python train.py --vocab_size=32768 --norm="rmsnorm" --positions="rope" --beta2=0.95
Each number is 128 + 24 x the weight over its row's rms, rounded and kept within 0 to 255. Layers, rows and columns count from 0. Numbers have three digits each. The size before them is the row's rms in percent of the matrix's.

# layer 5 attention output (transposed), 896x896, rms 0.0314, rows 64-69,192-197,319-325,447-452,575-580,703-708,831-836, columns 840-895
101:166087122101093134114121130171120147122130119144101088170168099104153120092133122133108095111098101127130122139134131142145166112127147096154149144115159123156117101093
105:092130109113173106133112147164146101155125108105176137112124079141133161145118029127137140129125140118132141121164155093112149135158159130101125141122111129105139099126
098:114104146106146129078114135141119133158124107103131134129114129140110114155130143162109145110143147095135173128095081131167131119117136097148091101141126141116094119132
100:157129122132117148161133106149151149098112139162117123120123137171073147117163093127100119138109085126177137125106135155124147087134116175103118142171141127105105098075
097:119122154137137146168146158104134089113115161141178138123124126147113094083105079158140108139160166091156138116144139146139102150108143161125135103174127136177131148093
098:117125148143069152110129139118150092141136122088183146093173132123119171185134112099132112171101114135118109156127119129125100150154119122180107138103122158085150077118
089:151143129123076112136109105147112169119140130153178133123131174126119174081151161123119142110098153144137114151091150099135100135124110142115104119123112107134110156131
090:173156091155116105156129115147114137124122175135129119086120104107171123159142133119138133108118116118116128126159139134105124177109089118157086152147104122129103118135
088:140112094153061111135176166181117098102150121155125118116124119106162148124136131139111133160110147112125119119106097110116109121154126118132164114163128124142123139150
090:113140142160083131151178135148125081116110102104142143147128131090127136166186129150113102100178111106121145119116087136185129147149067123168143165146160139167151169156
096:155131104168174156106139142123136118110150117119152135131128087145091173117151094116137126128155166125128133109118131138107108134056131136101097089138123127134097139179
085:128151188125154117194161125138126121138128180156125135133151125082148166132109134154129144106155130119080160096123132165093113133083131135117096163138114141172149128153
097:155133121138135128142182160152120108096073111173127124117166133131121082114124127133147166133171128161139121154154159144117130123138153144146099119149150120102097108119
096:136148148183171140106147103126111132164129164111135161126128079099124126137120149145103162134130111150096157139107151125095107138110117081107159126115149122153141117130
098:105135111151116139134135122166116152121121078129185109120100148136122147112123113121115147104134096109164088081120112126150119094135165084167120131149148159134168122120
097:097136154117132149113132122111100178098118115111069133126096133099131107145113148166126134101137133125106118125129147131138152123155154065157103139115124150139125114170
098:124113157105108165114138134150100143150141147077123112129092162137134122127111093128144060147124139100144108134119131113111124107147150118134127143150109116124124168116
104:157153190093135129082131116151082152124115114141084170094079119102112102115112160127112144082184103174101124114112143119112118109118134147163109159196152107133139148131
094:105139108138113102116097137108120143139094126093122145109121166147124116141122131097136119147112145131117122114128127116145148106096154136109138124092113114131135143142
096:149106112142156133115131115138121128147132145120128133153172089163150126106119143122145114146126137127105140121154122102169159152081125140120143112098096112161126186099
103:136148119124098109163076098104144156132145129181158133117092122132137102137138155150168107120130123201091123130167098139113146135121089159159128125157101111144086105130
096:137168138147151125092130154133109116130141147122101143105144126134091117146147203143099121170131098156132118126112111166142172131108153165103135137103146160130152133124
100:136173078134126119155099086121138142148135160119143159138116109116090104113130095140139127145137102141117148145141120103129126141104133116100094133141185164152109111132
098:137114096130150182114155175103135087146166123148158098104122152097089152146105104108140154137081137174156136125135161129136090144108147150157110123153101135140140140131
095:139120136140093145116115174131130131097131077142079103083107126090154198094159106126168149153151102145153141126120123140128161132138114073113110122145117128134102116091
099:129110130099105115104108148126102093113165113142140121138156117125137066097134156084157139140113139097166123131079139113127099130140120065157129071089115085129102145136
093:099126121166093178118185137131154156140112141105116080133087146123111116162117129125123135125162104124135111102106129140116125145058109089117118137131119124162112129123
088:132128134143128117130160131127140164114118135168138102180154125096150158061185077088168111088138161126117129169096151123135113188158136132105117136111129157096130139108
095:145164165167126173123136129125103115149142129152113104099150088129164120151165135095159119118150106148133115132155117133102141148122130135113177092102151088105154156123
092:137130126128142147104112087128101138137111124120137149139108138135103082124117136148112129089137123149104113093126145158134129112121170114101116117145131135116096110123
089:105111129126110135126142112113102181140139106156159111112106158169098066140153106114162178174155101107163108150091157126161104168151094117133154181134155138106163085075
090:138160122133098064120107131096159137147126107134136129119053116133151144142108122141118107106094121139103098120140141167121093147122138148091144130179109163108139117127
090:136072122131137106094156138137140112123123133130121152102122110135100097120104170092139149104134136127164150175118116139165147069132145162096122132116114126105160117103
090:117148098121156156151130144122138097132124139096144115154133129148149099090136187149149132118138115096111135141115139151115109105146099142120092110096110097084127126131
095:110091119123159137127162107137131161147134146121131110142128140181153170100102126099141119135100121134107113131135136128118081118138142154110122122169133114150150072124
091:149133158114136100069161107093219177083110110098112150179110089167153107086096094126131130160170133133174134134097142109083117138120147119099148095120156144115099135103
089:108139130114109101132148131135110158136114163120175161190154125154176139153109084139118110159100137087147135102139121126097145144167103136127178141165111132098137122141
121:162125121151136120134154115137144132145148137152117152130157175080139118118118129095118143125128136127117122140109114145172111133153124131143145110070165081114091134166
121:130118155133147160156132143104145148073133106071138138083135142176098158120168096085115135174113155115128174125106123143146105171157121095119076145139096121150159163135
125:173128126127116100104108140162131078124140092158110128127125163076102106125117137107141147132104106123163138135155132121109168118134105152137150129156150135132132109127
126:132093176140104119166110150102135121129143159138107107138115126097128108145148130095123141105132118101161100140177129136146117091089107105189129138152087144134159174156
125:075114105144134149126113134155164128132109086121112142160095118123128133169137127109197149164121113128124136173140156112141127145117141131135137121115112153112131163134
123:128105111154155155129135127108160075147145128116109133164116118080107171156121162143119072075116124170119131106133137157126149106127181133125153150079160100134101088134
# layer 5 attention value, 128x896, rms 0.0302, rows 64-69, columns 840-895
100:117135128127118141149108120105147074160131158124167140136121145122121171140154136121166101093067132135122122144102105129133120095102125146091153083148119138140118101121
096:109167145127094170165115143186142132119147148085129121137078143161153122126108107137099112122101154119139088129107083121128142141140112136131161098154110177160141179098
100:149095126151133172117139126133122068120112106106117127119104128173178163069135126122171164121101145172139162098111136099107115152100155107085133119134131156099146116102
096:114118131120133139102098152099116153121089139131127082159145122134142127147133153152129132134155126145086182120118103118148120123099104145139146097164101120114168159174
102:132101115100157145086102106138117189114150136139108138137140126093120087099121139140125119099115143137147087108147153118135106136102143161136123104131152118119135139141
099:155166138175114089125096149156159135173108167158112120163130129079097122111121143134086079165131107142177117100093145152136112145112131079128088152097085144189123178136